From a checkpoint of a small transformer trained on Wikipedia.
Architecture: learned positions, tied embeddings.
Each number is 500 + 40 x the weight over its row's rms, rounded and kept within 0 to 999. Layers, rows and columns count from 0. Numbers have three digits each. The size before them is the row's rms in percent of the matrix's.

# layer 3 MLP up, 640x160, rms 0.125, rows 491-577, columns 80-159
105:490468511521540468429509465383552475480463554569505545459447480570601586565483521460391528527488470502475544424493504506511549533479524557493481469523506524551428520515454495549509529456481482430544595450570499497496523479521478557528514482
104:537403416519471508541542531531460450465455518565523503552478556506532543489491509561432569451503514521506499446587451444525583530466505480462537483516456464487568445510483519502455497452519472569504481541464508516513506490470427454514582455
095:454509484508499432473453441504499500442529499507497482512493479483451485503514516467512527550500494441529470520522422494512514477592520510473518490456546514600577446518508586536454526493444534521481529478522476489471483537478498529469505476
099:471560490486440485505404552444525514496501480452532505517544475431459513465536508470428483488538476388545499479560510500468481504428500524480419501516574499525532519529538513551538450452456479508502464560483506572492471551460539517535534555
102:516500513471503564451443476465459481538448530587453490495447509490513519502538506508526578471526451503425432504556427545539505475479470479521435588493442492492502536547541516527480508459485470557478512482512469503512488498518471526451593581
099:563458518546578469435505543522423488553507528526546539533503410549551550510503419515382476499474521503455502503510524491532574402434450553519558463575479551512450465512492513491594567414523481461506498513441557518458554508468409488462483508
105:432511453607566505552522462473525565544468473459537465508517541504502524469538543513491498459473540459533529499459473507530464532461479523535537517476429508532455517551481460539508497464483551488578470511498497573451502454482514540529426471
078:497618523539439530497428524435537519535497445437461509475505484490491554509538439498447486494513489514523464533499480527520565467452491429516505575535486527510424511464479519514451438551508488486470492567444424507563507574577513527489405451
109:479410466462500506515482529459458491539447478551484560512507458526509506621512547467489551521473496538530469473491490458516542460484460479510527476441563504449450474469511498458487458520502495477484537438456430512521530537555552520615480544
100:551464470490542487498410512564579548562485492467479556484520533411520515500494541528471497573526519610521452472540486497473482505454487456564536543465526546507508380473458446481517481505478513525475512460500490557486477461462489527503526499
096:466452486455470566459464518503495479513457476532454554518438484433488529438509504495486418525517479475455499472477538487521594521484489547493467489451509477578546443573482548499439532481507523446516517507492631507547481481549426550470553524
100:506487501472483530529488435485447466461526507476596537467489488521507513528440392527482501537455503514524459425480512435565503553530525444521517523517536496474536560538482497520590467499538526540466457476486560371416528469538535500465420534
103:457543433467505448499503472443520486525577530438530523543526471446549557501474509459399527504413473447567545592523515517560576550582491533431493459585452524487494515490464467449496478540540514517507438514545454556524491503508487500468542502
103:548505552547527492499478427464602520474431534526540446484492486502473580526445440509439484533482504556468478472485425445462575483493420428540513515503541483448508478532515538559505474467518500480529488527425424492557506483526465473522466548
085:488518496452528552456444504529546502558508443442536513550509444555532477531508542507495470570500500562568545491503468559525479507480497478472482489424536439573509491462556482483507481437575549469422443506579517479520494477435603350523500482
106:469500556500553475474445538598498482505453521516446513500468530554497537506508539581418481473492473471540481564545488492523511506488524549436486460510478547549462460526446515563501553476538479522507470508535525509537406491449480638444535525
099:503435439495550526524465566498532522541495445528485606475443579451537490487466517452448519494533472428472456489450546518411477531508490503461496516519547516532475523469558548516521448483474493466521469510570456491515545493544572445498541520
101:484543493523572513463448511517543533488514468483525541552503481451452529567540473504490454437494501472392498489502449536405526544511539510564468522417514501502476520474567460442502429493504532557493573483493535549551501515457595525507441474
088:483480472493523451414499522558518512475437497461408613506490490462453506477465526498509512466443457504528508535558484530471505486489623501569511446522504451512553517489499555453451479460526503493565421445541545503526448564528421556527481524
088:435489516582513478529475469519489452503458546461570525500544438529462530585482476506530459497494445484516521520509513578516519495547463561501466524514509434536489489445493480522420553450474517517480504373477475542466543529540606432518494515
093:414522576521548493477463497545516465506493578480542495556527503513434537472549556542494512478453480493571406553490478524426508466526497487559419567522515463476523463502472498469589424520505452591479488445510535525436462443453489498559484439
101:501432470509550514512491485510570495493446526429465560534518441487524538525482524531466493553512489501545525539466457501516474532482477652511559465496461456451521554568509543456473481540460472555489500404484537487442448542533434522490525549
100:485535493520539541480495585496457489524601488528486492481530538428520570493595546527480442461577476439521430492491475560478566521531516527500512473461525547510536501504542510499445474526547489517545507500527472538559515506496464408431412456
095:606490518466532523427542477470481512508469592441401562444508485504488521541493449472492521483501445482537558392488478460536469483487489493481442488462453510427566487549487499478511511557501491543511512471494526518510524513478503471500506514
101:444541534475555548523534488469506470469510579485480488468451496526531534546436516480520510474495489522503573419503471472508522542485534485545505516501473507517497493534457558444565564439530482543578500478538417503500531514583495495449468545
104:605429487518516493473458541536557576575476450522488476497466501515552437496515557506485458469537453520487422555530520504518529403495515573486428516469481545547536467483471505519512538471493597530477543542568519524478467510500504513425542503
086:527524506519508465567445481450438482508583528470502529532510510512513540502481544486543430466491539563507541482484419514495498463537525486497510473500500511548576538569560453486473529536504543517494527463420492451474513507502523479570435468
101:524447444451507516563545492495483531491511495551457496610520432452436529625527515524487433467517525503565518492540529483556532523484502478426445463478460496501460465475501576530449520549487518496504540499569494480482534560499542525556508523
101:517495499493511528503618496435499567496472494491542478459536521464479503492481544535450442486540446486450493497548487533441544433467585519493469538493452510440527499497535549528521479536492457503455557487410415558540483543446534511463485432
106:580485540490502443537497532439409542522521506477489532516400486520443527560530565494462507508539504449496470585519493541521462517505494555451496526472512563498534484491572527487450498557554508443509476437540443503468547530529545545457539482
092:534488427474511481467527523468439503547504517529568479507471442469514508395546565534465428493517566521447551439452462506467543495466487486479491449510515532544524496459548493456504478498426465511482498518495501486484431524465443533469489533
111:455460462527568487503423476536523585516487462487540577452504531477433521479547489521517554491562473509450488531492509567431508506512487449532485468590501504558470483479556441517412496559536528510501515505502489570487540504557579539497467449
116:506552460491549513485525496464532561560474565478582537485538474482529459548510535410485548523477434474539487458455485497481475512522505515478574481546492433480475523576468523463472468477558513486466540575576594542535589551505532500497447488
110:505509493467500473469479527554490485478469500543477521518593481483472491503558508411469497562503499485550446414538453561492528521510473448411484552531502491534519434469536464528524509527637524458544506454534526553542480470476495423487470388
107:509564551521467474486506528556415510530490510427462470458543478481502540478485451497490500467486513388557515460547566547517467486485508505456520567529509495525582551476548465548479456530557450556477525385514464514573536511466470465488481552
100:497506473555534481498459520538534514489535491506505468486505459506475490551420566496527495497525481528449447510468456543492574614487485582504417506497504524478433481429542529539540487436487485373434456543481467495527475538539499551534530543
097:411502550465496473532422450493469453443614507400498552511517510456507503519446585535550468540493502466467500490537528572528442529484524542489486486525520508533504505497544489500479445511422453519550460494567369500488493515506503513536526487
100:505490531490506383562483552472504461491479438524495511528467520449469443551492519451487482502478528483508474432473443456546443444540515533488488517560519524513454522544574484463476481468499494512467605489475421557506469489621536458503564539
099:509453504439515598517545480532481464523500443509466492505482428459443522473527466462499522541461485551552513556513493549513433492539559538526477462474529467524496490507502553488503506540476476548468495547523436481484516509584505553480518516
105:451468491583564454498538542553478450453546506477530473529527544552456483509496458549615512546464496551546491439509510519514502484539481559488503425492452468546544562471438462583476469501524513582464480395503478423503522499520469544456477511
113:568496494562570524532473489423471584557406471506460515559494553521420585540484525485495485487540502489472496489456506460534573513519530459449532460418485506561368464521516489470479458498514502509483525411467517505510550530545478440476506531
108:534536518432542565576520552476517496502501596543523538502464507573474466507550499498419536482537491432505467509525421507540474487435515442489564461589502513479491479477438518460555477446531508547506527553506503537448506509503499510492522489
106:463569514559508515550495472403493512462434459473497600479541517470380539475460465502506517515499461521394455479499463547491519491572459543525467501547483482454504503532470466521505507455497485510537491432466461554490542520557514544484483486
102:523462518467537462496443550552484446483550496576456476508510485502527461537448544477486539493510522497507463540496460555552518484525527407498444483452472542457447512517492456523494517512564453560489457605431497474534467480437528486527580483
109:573463421557473497484472551500408522440466509550490513551468567489472512529520490503513507511512506553533498464486484492470476476557528535506488422556444452474439528528454443531447508484520470503543571406530511574508580521536479467466472502
090:495460515433420471439547423440500464499493458551550481569471457442537528440515493477530518415571541466492449541515474503483588463493524446459492485431494486488512576482471504489476529496574478521513513478462445474522465511476461521496461447
091:510510554519537506540435576487501494481519458468501569485527485468525557511523483552413494507537568449538431512530463583468523434472449509494507431467535592502542517470507452444474516413539505491474457487531458531556434408549497500474513502
096:508512522559501504473439528510529468477488444504421553437494475474449478517480548505499562452562484504475439585460450514524489540555510539514480563493508537526522538452520518466482427443468518551502526524520575488473517477460481464492476473
108:549517552547550459496561514563490473516532515532492506472496432557465493534480510446480492442491521473589429501436503467532501518479578483576534461486492468534465490438465500477470494491470489504428515446484497459477528493516533512563464487
088:517435465487525525501537482498499507426475501496516554493516556471499561469554432572551515442532464517510481472528510585513544458536529521486495481462517486511570481516462485503524504415518452469448571409503438457456478544475529525479490456
095:445413519457506449489437524504467489569537590527501489501504501503414477470453508521479466546475438496513499542458472512521488459522528506470402383434501417523502474488462488442456423566465478497524508429566462438541556540509501506477503547
101:518479495516562532495464556473554500512533437500483436393497408533456467544523504569461474464421454486492501527513436501540577476492548506511481442438481569517512591490487494467520558517491460472462531499478469399547519522462527451520457469
098:525480454539523469433488563473462440606509461490502449499439512516483509483501531479539454528549536565533472485598461543492500441443582494491579479433492510490510424534476515462534442530477522480524559487540505477482498538472533462502480495
114:489501521477506518522461471510497471537493490431491516510558531523525594536430454464558504503474537530508561505513446476565545502541523490528535468470537485517467516492456442507529444465499510515470535538501504488503473479526546564659425526
089:544499467468560507433440466417497515475427518469511564531516474498470482467470532517496478517492448432434454487581550503421549534470472467507544548494440493495536524473514568440542462548488547447442490439436433533493558572517421549440456457
088:526485544449442516498521458534564530537568454457506474445403480533452596521524442468514586505534518480425470536439582495479533431414524518503471561476399574576551466476521529452466497544498481474520582477529493477477505524457500450505496470
072:492537549499458564492501466466410537546546513536445563542452529478495525500559478497471582510520515421516478445493475570525540499560508537486411463488466521563458471522497518544466494552504449507488513452566516583471482567525522537433463434
087:559451484546521539493470469462488517502536518423538500486593474573449518570460515507512481597498537518558571503522484494520514532475479514427516469513463463483493488501527475454450511535484513524555530440562512479508468515556527439540540498
094:491524539532459517480442463490559596508509498536558520488439455483485491527465525534527430474474499487475445588551459532510510502561513565515468495423443435499554530488535556510465493472461495438482549487432443480558550583425499521593436415
090:498512509529475514522450549467564584481525461502545532477459479511489512514563493595449520498489521481529538451517493431541569546494470510510467495492557490427535499535454463493464479496511503487500559496509502423451493477528546537510507469
092:516567472518516487555486516454472522568528501585561517504461516435475519478521524477525482473594482487495472464501546544452535486480499494536518559498512460498522459526524521483474515519481510472532559402505465526559497539532487472483464469
102:515469504402529476523519529474474538520584497448404461564508525461456478504472468525523499537496446529517475543562494487516491495491488524506524417488493577532570471505564470506506481549526458525464537453438440490502522557569434483466520435
106:454521518498548480436469547478552525442486519501497419491524502514487448520533466557439504533565456459499491573526471536511538505495546481531491537460467434550423509493496549548585560525488443528529526464497503498569568513529510431452522489
087:512427484479477435527552483511523508514563463480499505497497515481555475522496501477464546587517504465471456563544498444540503547533568504412396468505481524514452431496494478498441501505479512493527540442596463554533454450528458492472454428
092:472377504522535529523475527562405517484535544533419508480509439516511535487552482535466458511483459563496573492488474549425505500538489517442569512488489537523507546503454496452556454474498474486547517491527503450482552518495565503485520495
099:488517477562551427438495503507438501469500470547460528443470509428456526572509452530529496473538452488539537423521480537500567459544515590443515511585534561519553502510476477469520444536508500486549488445452511492548413489518503450494463480
103:480467555487550511561451506555533495498448484510533549476478523514507545532468552484575496532480467492488505561570586550513502448523561462526473524409493495468451556508489476506569474453547510481492582482495440473451533474539499510545466441
102:567543491486509488491505451510439512537501480496466489528565490465447505544466466570475473521549462487536503560585565577506552485564449521497526510474421518507488578495525522527482504517521459564435489450483474455498592459446539464533425487
097:524528429402469496489484583495471506509424468570448534475509509501462471489491531543493516528483507490437410536538432520509566553572455506522487483526553504474568438504441501550493443578496563547453524543561491544537444547547563509439495459
106:557416519464479518574516459471521466547547464484517537493566484518495480540457438461455418446520452489473533489450488510520551474483568531552543544516530503516544422521463483550538472539546533457543538463482438503493467479528464496514489522
110:501529543408558542492462465487495487465582477523471545572459504493472530571509584479546509508425502537553483532484444470527455507545521502461501451490488502504530467501548494495396457494493560530493503550454429464538474458504562466511553474
094:485502408559537505518462458589493505503480483467543472507473485569497487487550512482426563543512560498464523471457466559526421429508505506502571518494483543526503548492497593451481529545505502562486535514457501523488501500510531522490490541
096:490466428560463462541514522558513562567526459473552509549501501463458537452468541505415532492497530430475438560560504538473508496535546488542539410486525530564500532408476515458463516491512499528542500515487531511448461557504519533439496492
106:520464486424535465534506540458526437493484442524496534484444561476499476498517553523461524547520498508452546530529498496511554496461526450607604475522461510464549377584475440451419477450486538485500546438483503529503464525493501473476566461
091:567468444407542471497481520503475495524511456560527522549475439484505476543465544492410490547502485487486421454491431526512552517436492450491469518487549416477485452485510438531487542499525566541553536463518584476461518521527509490484466509
098:512477547466485527463537496458429513521534520512497493542443506503568466506507562439517421478509580495425522432477461550482526450476486449494488490506493456493503462503490497518538488487494573474463579489521468519529528517514485410468535455
097:483440530537464553504531534510558541532485505418508544481518450437483531478567522496533464492478457514476441444594469510534503474473518536420503543480472513564492466448548446515478511542482468552477490525525435497481478511516502496522495543
097:572472539444507469434465492568457516463490545488526446508533499571531521508523456548485471464455535486514525427524500491562547492477459505564498562504506507562448497482490492498576441530520532552482497499518505453535522451605514448498512512
100:471512466548490544516514488586375518467543557472493563517497521500515510460437442495445458560505516466467514490509522497519471501468510414504514538531466472507477443554535467491424472523508511542489577514520517483514575489485464567506545492
090:506504603532473510504466585578515536489445538480513531485490440492523518457575492569491516413549472522543492549567517514411513454480509438466483562529481516471531507489493497493487512511496422486428469549435426510476497506545445463459492464
105:552558481475507535499472554457519456467481536497468473514498554520537470472453565609506504502446509546508518513574488555502550503490485421527520435474422537538556527509486441482498508469459483499415516489516563462549456518469505528513441457
097:457537481521516538509489411470582472571476522513525490539460456486518520488504511535482428526505470475510488492460509503520488479582457550532549473447537533607489471571493531611428464453512571558471540432476546530490534495537520522496500417
112:473515519521536478470521604486468486484520528526546545469485446565509503481532469521424477489500504485493528484507478454525564528537495481534551513519456566437395509542527526472491529507572522470495539471563500541433545515581564472488437489
094:475535460515547547439499419452449496452526513515535466552494526478426521456529512529535406422556518600478518475542507520449458495516484530464501452515498414498545561507557531473485509518482458531474487547462468389542494520491489420534453520
102:505543522402491511480495512477447452521501496502546499576568462499502519523502507491506514545533480502457438531482452564499575497469470523448462422470521495491512579459495453510462461527472500470506527432451503503491547518466514483550514471
106:500448529510559493542495487526487544526497619515477531483479475541518529535493519466499444452476495461492528443473441556500542504500455505457600502557506529439508464514533502567507422449513548568520583485420484469448529497555563496557492545
096:518481500368501561524472496506535502571548457535509530564468466504485492502549458486509501526521533602481505475489525444480498413521504487465552556507523547540491408480483452481472516478520587459469512455570469489483496448518505476473560396
# layer 3 MLP down (transposed), 640x160, rms 0.0884, rows 491-576, columns 80-159
092:480431488558518479505508440506539600438531532483496530558505466503480494461498566468520414497509538499495503520424446440484564547524578447477533500528516479490516518464557533459434446536415483527492495525515546507527486441434495470535507492
113:548525525548524490503553431494483507533536513534535426472477460446457490497535524485505537509486572514420537543513611471517493470503461524566441513503522521503471573405572556530469443357449524516520486484526529471553533490498505512516537476
080:511486563519503436548556532505475492480424444403460517464514542462513516463460530542527520517494483509480525507523454518451479512541511489500572522556455463502437545501492543429514459521463510575466516480523485482505588498466532545475539534
111:533557561493457465465554482469493479534491473537523474442525540478488502405500486452505446538455497554499471419471551407528449571547535499458534486484489458539545484472421474483540453549465523513483489539533570458414453440545546540520471562
110:446447488460462564537496507497465490565522525529476528487572533486510519424526543513535493502567504477485549553511551451545458491534441475484548484528504592466529560500503456508421525523484479529431543369505465475393530519500475488468491591
087:560490551537545501449550576482453506544565475539478425508481522520477540526550471514526544540512486508520529593477500530518505542497562494564434454467465550484431503488505536592481508521525450487537497501529482466532529502515398483524572552
094:571617552537466519473540406480559556489491513565495507510575453510563481477545602502538540460504555544462466464500525486474456544503503570504580525549455509560481454488494486436492498502448472440540531536489466527441505514530488477549481574
080:547511578510563475471425526472592438530420501528513434556503560478576530537473478541455488515506574499509550529471473521446505477473561498491525491490489491525443509434554426469546534493529573512497477512479425558541551497502546485548436449
093:486516516481506510493491459516482491393502504489577408546495510481451572462538495480458508491464420497483538497511522482509532471494580538553504452602448473485490468539491510533483544447469520460493460529517533513467486516562483540485523479
094:504527439417508487471533442527524467530477525495536522514425537501449512510487506482526546567498453539492581522536493510477522517455497576473525496513507450464468591543496545458462529548506515541500541527508445481530501521518547523422473556
089:532474467533478479509593536541560471486462460549491441480529487481524526449528528518514566485456481560464461545504486574488436512528466438478550504479429456476527503499550548525468581496554485569499476499490474501447499568430539463581514552
117:506474508457507506500522434461488463465528514466506486455569560606582412584550492522560478495510490506511441472555472496495497524548451482511500526469558517511522487455547533433433479517480516518446506416467507545509541466479508529493489519
088:460436493550512517414471548509509480483497414550442445506466502502546529558524553534504569515535493488443453499366492435497513464585502463507472553477461547473474500475476501532512561484465513412469526483505528527469574444508544468502473492
083:534463468493484513523473542490543537542467465489506484490408514552528502536517482486474481486501421532530535549509525502547505580476454517547500522473415527519403523493492541435522510457443503568486510437491499566439477527498521525504485530
098:532504553562480552572573508502500418570481491458462463482454508530585488431471530473615514531543430551423498411576540468531491546552468494487499465543552532523454517488484593493492497478497427522527522494456469493528459515455537535511484536
091:548516525566513517471556472498482499464499473477550549484515498569546516517492428549482532567463550581480456433458419506437548467553521527511441435471592468512420453462531519458453512491489497501572527511479440482545479453507464519452621454
117:545535517524466539464512468474463544580501460485479561500457495468544537515482556451536509492487524433489518431450494533452540500439579465603538437478486553466553583521503592514526493535518474460485542568495469501501547502498509506535447468
079:452583557481471515569449503548505525556461517465451481458490541453555473538480477509536547548467511585466461443431529501503478508535478467534504453455614523584545504460428529502530485533514473495484511445504485533478432500475515534488528578
098:509527540496512549490579520461535547449493533542550458558479542463477468501572495475480540428431473481528462439482475511494542454426455491497509500541440575470523556508474529525449530509487446549512552537450531533489461457419479537530449502
100:538513623549485542559446578477515494608548527473461485505535566496567524540482517517465460569536471454496469432443461422462488534454488463511535466481501575524447542542510499540514451556526466499520504627476534462473502428490498478504499449
112:489445527502487453480478433527525460529497462437400443542517507484552457489497568530511437470527511447475504505393520449492530494476550539483506486443477527479458460415510518560507475490497437535541409469467492541496552547551553503490541516
111:483577468458489510506494567522560441541429518501424479506484459456561452450472473454561511486462563533484444539563507488523458517445420455507471509575497476560432474489508486506471455464513495554502482534530460430435422452514448533465462478
112:543576493484528545574478481464514497469503553488485508498533533529511473549436497506428478460443609497543371391500507479553472505554521517492446522505557476587415485501522493467524525460510552465485542507513513519497496422527487492490478576
095:520519479527482606548540496544475590574504476469587538422457491497523520557592456474572545502578553501495457560491533533497585520511544539478478500487454472469495524478500467499473467495506486529415462477535423526456487497496522511521492444
101:439527451501491484534505543564533483521458490472479448463460490478494443422500470462560470520540508496487465527455556441522520496408509532553459541510480512517511465507545536504444488537457509541598450527483495491557502511566485493381514522
086:493535459507514508431500463470513479507548489515489530497438575489522402521495516551499508447603466566484528426519557478518475499484538516516541508508527537414566573573518479483505476573452481538525532551494513490458505626523500530547499575
100:530513545529476478492510475475498525563504502511527522447505415511503481473554492439526520529463398552542515544460504474493493525510570486465571497534507519509452491468489498536516509418533468480492468510545600478506471484502439483453499514
104:522480572490477440438535463406511542438512496472552452433456527505505522501498480524505477491505484498541463505598587479563552523477523465488506446576488550520503506481531550486533485456534537595535498551466462519545490447512439539530538592
102:499530530501482529493541557540532534502536530509449513454503476484457525446450481521532476454547457533436534478461473571508581458410564545601568505444523549508466448496488496493532576491509560477499523466483499485471478434401441464484552467
086:482505488511531500497523504520536474459515470480476575544526500472518555479439553549455494482473548528524497432464535525471488475515464486504462501456439466485490492592582513503483474511468477481472471517465443590523465445535609511550485533
085:479558523509482496490457533486527478565495440544491562548442495459451484473448446527533484525449454528445494594522489509573466493493518541583443501468432552572501511491497533554415545478555546452448500626546484512489531554433493511479446449
100:493462552577496451555537483470512486532498529446479492503480457466396456536435505539485531464526522526501484490481498585469544514523512540454504453437529475527434474526523509512458499413486495486481554482584526519486547537464566485535493431
111:521441610554586484490526519495496556486517492507414505562550516546434522564518468458552569522520534512472536502487480543535475505516423478510559535464498575427430498549487559537509530486455545462505536542548464481536448509455516531502448527
098:497491525481451443467509506473489520465459472536460443483462555527497541503490518480574507520514463470471523499493422477460512504543499488499498454524561485528492565507485450462485466487532438593505430531534494460541435496459483545484503538
095:522600497488428452506499484524523490567465501581441519551571485422496526513466523466526501520561574530524537475526517480524481466567510473464500557476471493480440543507518494464455534487620510525474483537481458480513483404521502483530479493
108:574455551537501479511519529440488452546524498505477463448453541503465475554492502514461519476597439535450498516498475491443515432476386558488454497462470453452452465500484460523508472499388527455433564514498550497520521475503472547503474482
126:524502524516474474538490488451469532551467487487501545445474488540483465515465540499522492512500530544472512527531479512498483504523435494476545518441505509537480499540443540439470467573556510519420555458499407507540458475483493472515477478
090:560539532529520516472469492600451469530401516497507499496566410497507537519558546481409566517537442471553530558502495514516431525498531387490473506521504539451476504538451514475493603434545492491514492522494504481518513488480451536530506414
095:455456556543495595513548527445535525378530533442464469542486538522496513469458531484511509459483535473430438495551511472482506570519472474492491443534480506438474501527418550519490542471516470557512493523407516556533508500536496474511551530
106:536496511501569407472503527490541486509410432466476486482449536532480496449519529551517456459489546534492469456563431487566471567480503486579476521524460471500499478465491427471508469501529558431473496421498545576497446475496503457452535525
112:528552467562551511546506493527497590459451516454487537471382454454537530426483497499546462486551506442476508468444498541505546402469540461523517473451495519511473511463474536451480514508516549554544481449523483533497419598566480460480441495
114:560463554520475504535518547529403533497521508474441543491523522475522476548517517402486551481532514469540480478510491491470468498511520417477559478559537539452525485506472463494486516452474526574464542489490569547468545439424455516450567537
103:507479409475508541545506540537524536424524499583486474427524447520499521472427516435539550540485563570543557455421472510543479536560459493513495524524564526456497534544513531521474478500522541450425458540532497484436542501540546515495583536
109:490490547531499427474564418548464460520462513450512463500486451546541428476471473505540507560408517480487444519493507506475457453482543495503480465493479405444474489461530423501499527526534426535513475507513396439446527502489523602476505539
108:589551487520512477460541511494482513517550422555462528475501570450489570551456434415479515473511469478531484549473513555475538477502477470455530549534481473491430487448509504427464539492517533521541481542522556484503579529518459448496502447
110:558494592517508475473555515575477452499479552438492473507484537507557526452447532470489514510474473503477479475556560398419461517515556492552486500532421523463476546574462440512558481513438468449511517540549543510517477489507464471531521599
080:559442476492583573510546476523514524531450430540525497490451497532482482526507508472457518458458496547468482547420484428414549545425501506489519521518544482500518505486547559527501499494435481498575548485486479467519534528506539555545524456
084:501501619530539546441425458567491432482557565489467449477527549475535455502567446456521503526505494498518515475482538467512561550484491463594440481472518544491485495432548520432516501524495579541512480585517521555519435523437490540464483526
102:555443496492453529523512527529544506467505497488552450573432459565486512507601570523575510462536455467442481464515439431472555449505458546443525513541484441473470507483505521451451471552468488483449402491551469557521522526511484545509499503
094:470529498490464462544517487528448518545512474492528459442534498541526477548487461463511466499473465486502547450486432480503442562503546500520541510564452529533470484471552501522521495488527484564556530506476466497542499404436434554476500568
097:479491563508450571503587461542555527474417484552411477549497539544491532469473465506505439519528492531474497514641527520468431574473538451565529483464524465437484485476482456489538558508475511494458553466528497560522541459520479517584554564
117:487528507571472549548454479435529445530475504543602553421493490475475433446457534471516491486450463523476482497443497513465479543502460504530464557500538481547527449470484440553517490471441528469493554492537480498480511527550532549502483461
080:489481483516491445455535473585420481528520467479473478518482472441511525496487579513526549478488572531548624583481532536465496582481552419567467542506430451507507516538514474476466517477481452525483501466502498499541564514492520444502504548
110:427517490551473425508564491522490470473565496493510426535517555541522498429459540465504499419370485500571489489550456541521460546500534459490448580539483563495470530532544459541493492455526440525574435499516470528510507484526502467557446474
103:458473490584468487509496503461529456526490523537499455513504488591480440543440431493483472474564532539490568513469546478547551544501491438467444439501487510478453510533572466486525503481434456473562577548551490461494556449494469554552443562
097:489503506489513476501475559483561498530561524479460514425504518549494437438565580499523474460518478448480482466492573551493504596518497448489479487548455458507552523514516487502583512528473495494513506502539443490533508501502506579536528512
084:479512499458503534513418515424458439522465436438516499482508468524481557515518488478488493474516496474516527529481529490430393506508499501513515488462478505566560534527521473537547485468470548567493487483489445496448578502455467442542493473
092:514483556516480543473529560476463462518481454477464560533540542527568476526510463497591493539501471476489476521458541512503504523433485486556535505506460586477523516513421508507481534572539497515479475633477488483537472419454460567498481440
100:460540470501443542523515539433559459482584549473424457439522489588531547504481465488443426546436494527475490495510470420442459535487507447490563579465507499517434462516512478460520516506460495459534473520466481538549516460478491452507510489
073:452487558567562401487441469433494413473462482576536493468479440520551488513457548504521493501471526456509507513490540513471453473502461447469467531478469556520449441462530432519509561539515545552495404537530481476510581539510486540462495522
100:490541521528480474566464543502539445549522451516429497497523536542479523505485396549520500515441518552510544473487448427487491525522506512469479492502546487531446586516502461479533533481515474486488531541430446469460550426456471599482457527
114:467489508452444496453499503516462492534508434445462515545476473435485528516536506474554438483558492534548490466493483476508465486439472516552575520477483621576478418525514505502548470510538486393506555548476497530520443470551496534479501439
111:506500512486399438488527477513552518547557485537490513484465514571524464516534475557507490486423517493539465452443448467426467508471465460510524466544444528581513537491434495469434419451511446425485549503520513562520505437464498477466509503
078:506543548544489550475485460504473558481464500482480545495498592554555508542491542529452515421452456507497522496472458500485558502440518553547492477547584490441477548471509497496446481473508539568526518569471505507656522474522440588520511549
100:550440475482470516468538485530485476576512538456463437495491475437430494449562415529525587494436567515492491493456487562508533545524509509537486566501495506518528528505475538477511540489460492512539366537502568540572539544546553508542504484
101:528531497542493492481475625493538485569474458532564484451405452485545520484513478539460501467514519519386509508458511517505549457543480470441505521561483559478484510532484528514529488484518519540461553532530517489509547497538486496517522530
081:524571532453470471460546496520475516458552479433496470453483499442414448552502495449486537548465447489418552450506462530445498568528473526523506467597510485476566471463524450519541450555472486497463513525487520467532503512545550479529462490
098:572545490566477589502533515489523475501516521540504523529434466446539548485517475509495495489476549471497501451580519511568468480446455472467482521532524459532511469483434508544450440505531443542456535488509456484461417453532438513540504512
099:475460501538538436524569549481482580518559515492456489475529513498420475575516534500499565539539504534509496421575558487503472472464474563553505515569557462500457532508493549554466510474491557485509518527546451506445480533521467499578512559
097:500535479504488517474453574543489451528440539480528544447500493431524517509457524549515489538438580541476571492485521456509479509500408498495435461519543517573520509503518502458470507527507476506536466467483557531510437470490580493592463475
101:498476529504512486488515494471444533434507495524429535474468493441447473493477519519424517459570471412470498597509508487525492496454510555569535467416511442503456512634498554499538530569516525537475553399494516518503488470465455510521484490
110:462527553441515475476484483550475437507516450487464466439458466464471484503511519476517511492459519473522449550487474458477458478453545398472464483454581436473482483516530531529479550491473509533519425485532541560524478465546506517503458530
098:512547556481544480503503487536536533573468459544547481483417487482465535416483460471518477465535469557449531548533548497497469542531530446425557549612489497444570491476522501456485498527433521528540544511463466509432473508428441595512532462
082:541497541510533424584505589497500499461495568472537418454493494472517560524471492553459467448493578516482517484530584454519618498495561523542523524539518465511437501470486525521486489491603497463530540520501495545551463511534489527488470447
093:492479430500458481493430498526465497492495553554477450472438567512488552500507423474518533436450483492543495499503524525488484518515523399565478506517459548480546505468538388474480548499551506477467464561516488536495455415485473592486535556
088:469441543498599485508501506519462486462518495506477470485492503451582495457567484541552545432450457555460394518466539452495455528473497545471457533527513436511462473503450471432476468492527458534516475517470494500559410461517590551453462504
088:504505442565497458514569463447481536501417502511485538469509470514486537556447451461456504471554516503492443485523489552492557504552536532475489505471531549536447522516471481511520483489494531452503525500483518460514484462510524504459489500
100:471541464531487531542483498539496474501547530544456522546462495550506551618487486510463559537514457526367505515535512483504499494512482512502539499506497543444436462471505493476498517589522432493537487505526466490443472487460556452551501467
084:523520500414529473523524471563476479422514494454503564477558504492494413404455505390535538547486391518473468530415506517534545508496535547460495440450493568468438490476433523492517499480517533423453474464453546534529541492428487546495472478
095:438548531521445464457489491563468483488486523491506478516505485512497545511491533478420571513516459510461575491507537513406550522566527525525523572471434572476512469461476494476485547533492447491506450635476472534515507480426570486516512474
108:516535470438473553521434463536467502458465553526494614493528508533554503482476542467479479495501556420529502526481517429478537494606525459479453535566415434517480551491556495490505482522525537476471554510515486441473445520488529475448534526
107:527449431545448537585523486489549437537475473500479561465533508486486495520512467517525475478499529513488557474475557572574451549533470511525595520513476501503419424509555491438556511504519541528502535504485507486495526492503497518493508570
119:470504551662515453505545530485506510531538545465487488462499466542483463550537551500497555443525430491522421511483499562551485509578470491511456499547514558490461438457473542570471501473521509520584455492512464539494453561422501461515526526
094:459568511500539388420540552465504494546489598432433585494489442532512539484496487489433488509496483467531509492481523468487489519467469442545481554494468497535442449462469487508496533498496426457494555534523468590471514544478429487470550479
090:540514510513473475502516512475485409409485583518398482490526627465562516484465540512508542441476503512495488532460489453491480535468538547509586467490538529493523505558481406476514516454575451410497536527472522463522503540480475512484560562
106:437449467510461501500554505627466495522556537474471554468526565479511457531518504518508470494523540412512465521505523460467554490464552505531594557453534538487495479590535489549496524571448547526605451508489508478516464479498502501475427502